Weights of a small GPT-style language model, trained from scratch on English Wikipedia.
Architecture: RMSNorm before each block, rotary positions, no biases in attention or MLP, tied embeddings.
Each number is 128 + 24 x the weight over its row's rms, rounded and kept within 0 to 255. Layers, rows and columns count from 0. The size above them is the row's rms in percent of the matrix's.

# layer 2 attention output (transposed), 256x256, rms 0.0397, rows 55-63, columns 128-255
size [ 72  88  99  71  77  81 108  85  65]
[[131 132 125 146 145 105 121  93 153 156 127 112 136  93 103  84 105 124 148 118 124 148 144 118 155 150 129 173 115 126 137 140  96 132 128 140 122 105 143  58 145  89 150 129  70 142 137  92 119 123 104 161 125  94 175 159 111 106 118 110 151 139 172 126 125 153 161 145  92 156 128 135 123 139  96 112 121 107  99 143 135 116 125 147 104 153 132 101 138 141  94 108 118 117 144 140  67 138 179 130 131 131 127 154 161 136  62 111 109 126  73 159 153 130 101 148 118 155 101 111 133 110  86 112 127  70 117 140]
 [108 132 132 102 126 145  77 139 137 199 104  85 109 168 146  97  73 163 114 116 126  91 175 119 143 123 120 119 103 153 173 102 130 130 131 128 179 125 115  94 165 100 142 127 168 150 124 157  98 116 162 111  98 129 123 138 139 117 143 137 121 149 102 132 100 166  93 157 143 144 135 159 130 137 145 128  94 106 125 121 108 104 120 100 164 128 146 163 135 117 132 161 129  88 124 148 156  65 146 147 121 130 116 146 103 118 118  90 136 187 164  95 139  82 136 134 117 126 140 104 110 109 133 130 114 120 149 150]
 [138 121 120 177 144 112  99 168 134 125 125 165 114 114 131  94 116 158 119  87 128 153 113  95 121 149 157 136 116 120 121 163 147 122 131 127 168 128 120 106 151 144 159 143 107 108 124 161 137 114 135 100 148  81 126 115 106 105  73 157 158 163  89 119 133 112 146 140 129 187 109 131 128  91 116 111 153 173 129 141 151 142 122 120  50 147 129 114 114 150  97 125  96  86 151 135 131 128 183 151 136 119 145 139 189 144 120 122 123 172 128 134 113 155 120 142 148 114 116  92 147  76  84 134 103  59 127 145]
 [124 105 154 118 121 130 134 133 102 129 135 124 114 114 142 130 194 103 151 165 185 125 101 175 146  98  67  99 129 108 134 172 106 143 136 171 135 120 100 171 178 156 121 106 106 104 145  41 169  98 131 103 103 143 146 142 147 119 148 128 130 123 164 136 140 139 121 130  99 122 146 158 147 120 103 150 168 127 113 140 147 139 120 102 147 167 132 150 111 123 151 134 133 153 155 112 128 120 129 107 123 140 103 133 119 108 117 155  91 138 135 134 141 161 141 138  87 122 151  82 135 166 128 100 184 123 119 143]
 [101 147 126 120 137 123 168  89 144 150 133 145 138 172 105 182  93 139 115 127 135 116 131 162 167 101 116 129 144 128  88  93 138 128 143 134  87  99  73 100 134  98 108  78 164 120 141 131 151 146  97 147 139 153 142 181 148 119 132 118 113 127 105 146 129 182 120 123 137 134 169 133 137 144 131 122 114  92 137 128 130 117 118 179 163 124  80 130 162  78 121 160 141 117 109 115 116 152 120  99 144 104 109 122  95  97 149 189 165 135 156 101 157 123 128 124 123 146 183 143  83 146 129 133 156 180 130 120]
 [134 152 117 141 131 134 129 100 105  97 122 134 119 161 136 194 111 111  83 131 173 129  96 124 134 153  65 109 150 144 149 121 111 128 149 119  91 159 117 177 111 164 117 114 151 145 143 145 155  82 141  97 131 137 130 155  97 137 190 119 104 121 126 130  93 103 148 121 145  97 158  90 152 120  83 154 103 123 127 133 119  66 167 113 146  94  92 121 133 127 121 124 162 114 111 116 135 173  32 116 128 129 128 123  82 126 137 144 141  77 155 128 154 145 114 144 122 107 143 168 135 141 143 116 153 116 107 135]
 [145 111 105 147 127 136 106 158  98 130 137 116 121 106 144 168 150  91 124 128 166 171 120 110 119 167 101 144 114 111 143 164 130 139 167 146 148 156 107 184 104 173 138 141 102 100 106 140 165 115 149  85 143 116 109 102 125 105 115 136  95 131 128 136 125  66 131 128 135 132 140  97 173  66 101 126 143 186 128 139 122 141 152 118  93 159 101 119  96 142  96 105 120 140 141 113  98 118 112 104 138 119 152 101 150 138 120 126 121 121 122 135 141 173 106 118 150 122  94 153 149 108  81 146 175  80 145 164]
 [112 129 142 141 140 138 126 119 137 117 121  99 140 126 103 119 128 153 132 136 127  61 154 113 165  80 164 110 121 109 151 103 137 117 116 128 131 129 148 108 138 101 104 108 164 146 130  93 128 132 134 154 115 149 114 185 124 130 167 147 135 136 129 130 123 151 115 142 105 108 141 134  76 186 163 153 113  79 116 105 131 115 108 116 176 101 151 144 115 136 175 168 152 124 136 122 143 124 140 144 120 158  84 163  98 122 119 133 121 116 105 111 136  85 157 118 114 138 119 157 134 157 179 121 133 179 127  79]
 [127 118 137 157 114 148 130 149 148 166 103 124 117 157 146 139 139 122 105 151 141 112 157 158 139 120  93 136 143  89 163 136 121 188 135 163 149 118  65 132 169 128 154  90 126 102 145 133 137 105 161  89  88 118 159 152 158  94 143 136 105 128 154 146 124 138 105 155 114 134 148 155 138  93 127 135 111 111 109  82 109 125 120 158 188 172  88 149 155 131 139 136 143  86 140 102 146 142 146  83 140 136  87 135  80 110 155 137 136 182 113 123 156 140 124 115 108 126 100  97 146 134 156 113 171  95  83 157]]
# layer 2 attention value, 256x256, rms 0.0391, rows 56-63, columns 128-255
size [ 88  95  77  87  79 106  83  69]
[[103 135 119 134 142  89 175  82 155 113 147 129 141  90 141 179 149 120 162 101 128 154 112 155 133 152  92 111 126  94  70 149 107 129 133 103 116 108 135 122 147 130  89 103  89  98 116  92 170 129  66 146 116 146 141 128 103 175 161 111 160 136 144  80 133 111 151 124 164  99 103 153 134 138 102 129 122 152 153 140 150 132 149 184 109 127 155 138 123 145 116  99 170 121 137 101 127 172 109 107 140 168 101 138 117 118 140 151 124 118 142 122 122 130 129 135 130 174 117 148 107 141 155 142 138 133 104 120]
 [ 91 114 149 125  86  98 156 122 116 168 108 104 142 143  91  89 145 112 135 140 114 104 148 130 131  96 101 156 143 132 159 112 120 128 175 163 117 151 118 136 132 145 108 140 111 149 151 123 126 116 117 152 105 164  82 134 121 135 157 121  76  58  97  94 135 124 122 107 128 103 158 120 147 178 111 174 102 112 138 128 149 102 141 125 150 134 122 118 134 126 156 114 123 150 111 149 146 144 103 120 137 151 145 161  89  92 158 142 130 150 138 121 121 107 163 101 171 155  74 133 138 187 164 124 163 154 137 148]
 [195 148 156 130 145 170 111 114  90 141 130 132 140 146 131 185 110 119 100 131  97 127 130  60 138 132 127 153 106 149 113 109 162 114 110 127 121 136 125 124  70 106 139 126 115 156 125 170 120 164 130 134 114  81 101 134 125 124 140 147 138 140  95 100  71 120 135 128 120 137 118  79 137 156 138  88 108 121 193 140 109 128 127 103  90 107 110 112 164 140 102 151  77 119 165 103  96 159 107 133 108 165 126 122 105 135 149 130 132  99  99  98 142 158 101  85  88 169 130 118 132 120 147 124  80 137 128 113]
 [177 146 120 124 152 146 110 158 105  87 156 147 109  95 151 100 160 135 155 129 157 129  81 152 119 135 104 131 120  93 138 153  92  91 106 112 140  97 139 107 123 138 151 128 129 117  97 144 118 119 137 109 114  77 116  90 104 130 102 157 204 161 164 113 149 126 121 138 143 104 136 141 125  94 151 116 135 156  81 121 121 136 140 122 135  89 150 137 110 157 130  81 122 121 118 127 116  95 111 130  92 141 153  91 127 158 106 109 114 106 123 132 107 140 135 149 121  92  99 118 165 132 112 125  98 101  93 140]
 [ 99 102 122 113 100 134  87 139 157 136 111 134 105 131 103  44 110 137 154 106 116  92 111 110 116 122 156 120  95 118 114 117 141 182  95 107 138 122  90 141 121 119 113 118 117  97 103 127 122 157 141 173  94 109 161  70 133 158  99 142 133 134 141 122 139 140 132 116 113 133 129 149 108 164 104 117 122 110  87 111 147 164 128 118 115 135 122 133  87 125 161 109 118 155 122 100 102 122 155 105 136 139 168 121 148 141 159 114 101 148  84 154 117 147 132 151 137 158 136 113 115 116 140 111 149 151 144 138]
 [102 150 160 126  93 128 134 103 174 148  99 137 136 127  89  47 112 122 144 121 101 127 123 101 119  91 133 163 150 148 145 103 122 131  89 143 111 113 107 137 166 105 125 144 160 141 150 158 118 108 157 180  95 146  94 128 118 139 131 130 101  84 108 137 129 172 129 113  98 109 113 137 106 168  99 165 114 115 110 162 119 105 106 111 149  94 106 100 120 107 154 102 110 121 126 132 137 140 145 121 114 138 128 174 122  81 165 133 115 127 130 133 129 129 146 134 130 159 145 126 108 122 167 113 123 167 143  97]
 [129 115 146 135 168 130 137 118 138 151 130 106 123 139 132 220 111 127 120 143 149 146 148 153 127 165  99 102 119 129  94 145  98 126 106  86 136 100 124 122 113 132 117 131 120 119 100 148 131 143 112 105 218 125 162  99 143 164 107 102 124 180 149 116 150 146 128 130 166 138 104 139 150 106 108  93 146 128 134 141 157 145 131 111 133 146 150 156 146 130  86 133 111  96 148 146 102 112 105 142 134 100 110  98 137 132 104 131 154 106 150 157 120 117  75 110 123 116 138  80  96 101  96 155 119 118  94 162]
 [133 124 105 100 140 109 110 105 101  99 150 136 144 142 110 150 136 104 140  94 108 147  94 139 118 123 115  82  93 140 107 121 138 105 140  87 123  85 121 100 104 140 131 148 125 168 171 123 143 153 142 135 121 104 117 126  89 164 145 139 161 138  79  80 108 140 132 125 107 138 143  79 114 157 157 156 126 124 136 155 134 198  95 137  99  96 136 143 100 104 101  98 107 172 145 138  99 149 125 144  98 149 142 124 113 141 128 132 113  49 144 140 115 165 149  68 136 129 150 130 130 133 146 166  85 152 134 115]]
# layer 2 attention query, 256x256, rms 0.079, rows 64-67, columns 128-255
size [129 165 125  97]
[[140 112  99 131 115 115 150 148 127 161 156 125 166 140 101 101 112 102 126 131  87 144 124 132  77 145 170  81  99 160 103 147 138 176 122 123 148 160 128  98 144 128 160 129 144 117 103 154 106 141 106 157 154 126 128 116 127 106 141 110 152 124 158 121 142 115 109 110 143 138 128 108 103  92 127  81 124  89 128 135  95 111 159  97 152 165 114 126 106 154 131 127 117 187 146 124 149 112  74 161 144  86 148 143  99 156 144 114 158 143 133  85 133 125 161 137 138 108 114 153 128 120 143  93 105 133 139 141]
 [106 133 181 130 129 133 107 133 101 140 113 147  84 137 162 133 104 159 124 101 171 110 111  92 175 156 105 148 125 120 144 108 131  81  97 116 139 122 147 148 131 155  94 107 127 174 115 121 139 139 147 118 101  98 114 158 137 145  71 161 110 144 107 126 108 189 118 134 132 174  90 137 142 155 180 146 101 151 129  93 139 144  88 131 122  92 132 137 125 100 125 135 146 121  90 114 117 155 171 127 119 156 124 126 149 121  96 155 122  82  89 150 155 160 113 106 116 149 182 119 153 128 132 162 165 121 104  93]
 [180 142 108 120 132 128  98 145 138 151 142 138 141 139 105 134 153  94 126 135  97 137 123 170 110 103 138 111 141 111 123 146 161 156 154 126 125 123 104 102 134 112 149 153 126 105 149 144 101 138 106 158 158 150 140 106 121 121 127 108 155  79 138 117 112 117 108 108 111 127 142  89 111  86 103 125 143 128 149 127  88 126 180 112  95 158 105 134 158 148 139  84 148 182 114 131 180 103 103 140 131  63 112 155 111 137 123 100 157 140 145 108 128 101 133 150 133  94  97 125 140 136 136  84  80  95 145 177]
 [181 153 100 133 132 133 116 141 165 159 109 120 146 164 120 107 166 107 115 127 100 139 102 160 113  94 138  91 189 108 149 148 188 165 168 127 125 129 101 116 152 117 121 144 104  90 165 162 147 124 116 172 121 154 181 145 121 129 101  91 151 104 120 159  88 146 104 105 118 129 125 109 129 111  75 111 102 141 128 105  83 106 175 133  87 138 128 120 133 101 121 115 145 158 137 119 155  95 111 154 125 113 101 126 113 119  92 133 145 116 155 138 126  99 139 134 143  95 103 142 123 184 153  91  91  72 167 141]]
# layer 2 attention key, 256x256, rms 0.0857, rows 64-67, columns 128-255
size [119 121 120 131]
[[117 132 131 154 158  76 117 121  93 129 150 117  93 112 114 135 129 105 115 125 119  90 122 150  71 148 111 123 119 145 165 139 114 124 139 150 147 150 135 169 106 134 151 115 149 131 176 114 115 146 156 104 103 166 154 120 118  74 124 134 145 120 150 138 128 130 140 142 105 118 101 121 106 120 129 114  96  91 101 108 123  97 124 112 100 123 134 132  78 122 110 141 149 101 168 144 113  96 119 139 136  91 113 129 155 124 143 100 170 112 109 160 126 173 166 100 118 153 129 135 159 105 101 127 146 142 160  80]
 [154 129 118  94 112 192 135 121 156 147 132 141 160 127 136 123 141 135 140 124 119 156 121 123 199 114 159 142 145 123 115 118 134 128 129 107 118 112 110  62 132 140 109 124  69 121  88 140 146 118 112 150 154  82 109 144 133 178 114 131 120 128 108  86 121 133 107 116 129 134 146 135 142 133 137 145 133 149 136 156 126 128 109 129 150 123 133 132 177 146 154 111 107 141  84 129 128 167 132 132 116 160 142 127 102 129 124 167  81 151 145  90 131  95 111 135 131 107 118 129  83 147 163 127  86 125  99 189]
 [113 129 136 146 146  51 116 130 101 106 131 120  92 128 123 132 127 132 106 139 127  77 129 143  75 149 123 119 108 137 136 139 110 113 123 146 138 139 149 181 125 110 154 113 179 123 143 124 117 145 150  94 120 184 126 111 141  80 135 131 144 156 147 158 130 108 140 125 127 120 101 129 117 131 126 141 133  96 122 105 142 136 152 107 123 153 117 138  81 106 104 145 139 122 166 120 116 103 124 125 149  95 114 107 166 134 143  88 171 114  98 170 134 158 154 129 137 150 131 123 143 105  80 112 139 143 159  87]
 [114 153 112 139 165  66 120 136 122  98 139  96  69 125 145 138 134 132 107 130 130  83 131 148  94 129 121  90  91 138 135 129  98 130 108 132 128 135 168 178 121 131 165 127 182 111 152 127 100 148 133  96 126 186 136 112 127  76 104 114 154 152 140 160 125 110 139 120 137  98  95 127 120 137 130 142 146  94 119 113 166 142 157 117 104 139 109 125  81 109  96 153 136  96 150 121 114  90 128 132 124  95 137 105 150 126 135  94 150 117  89 153 122 150 151 135 124 155 126 108 137 119  85 117 128 138 131 138]]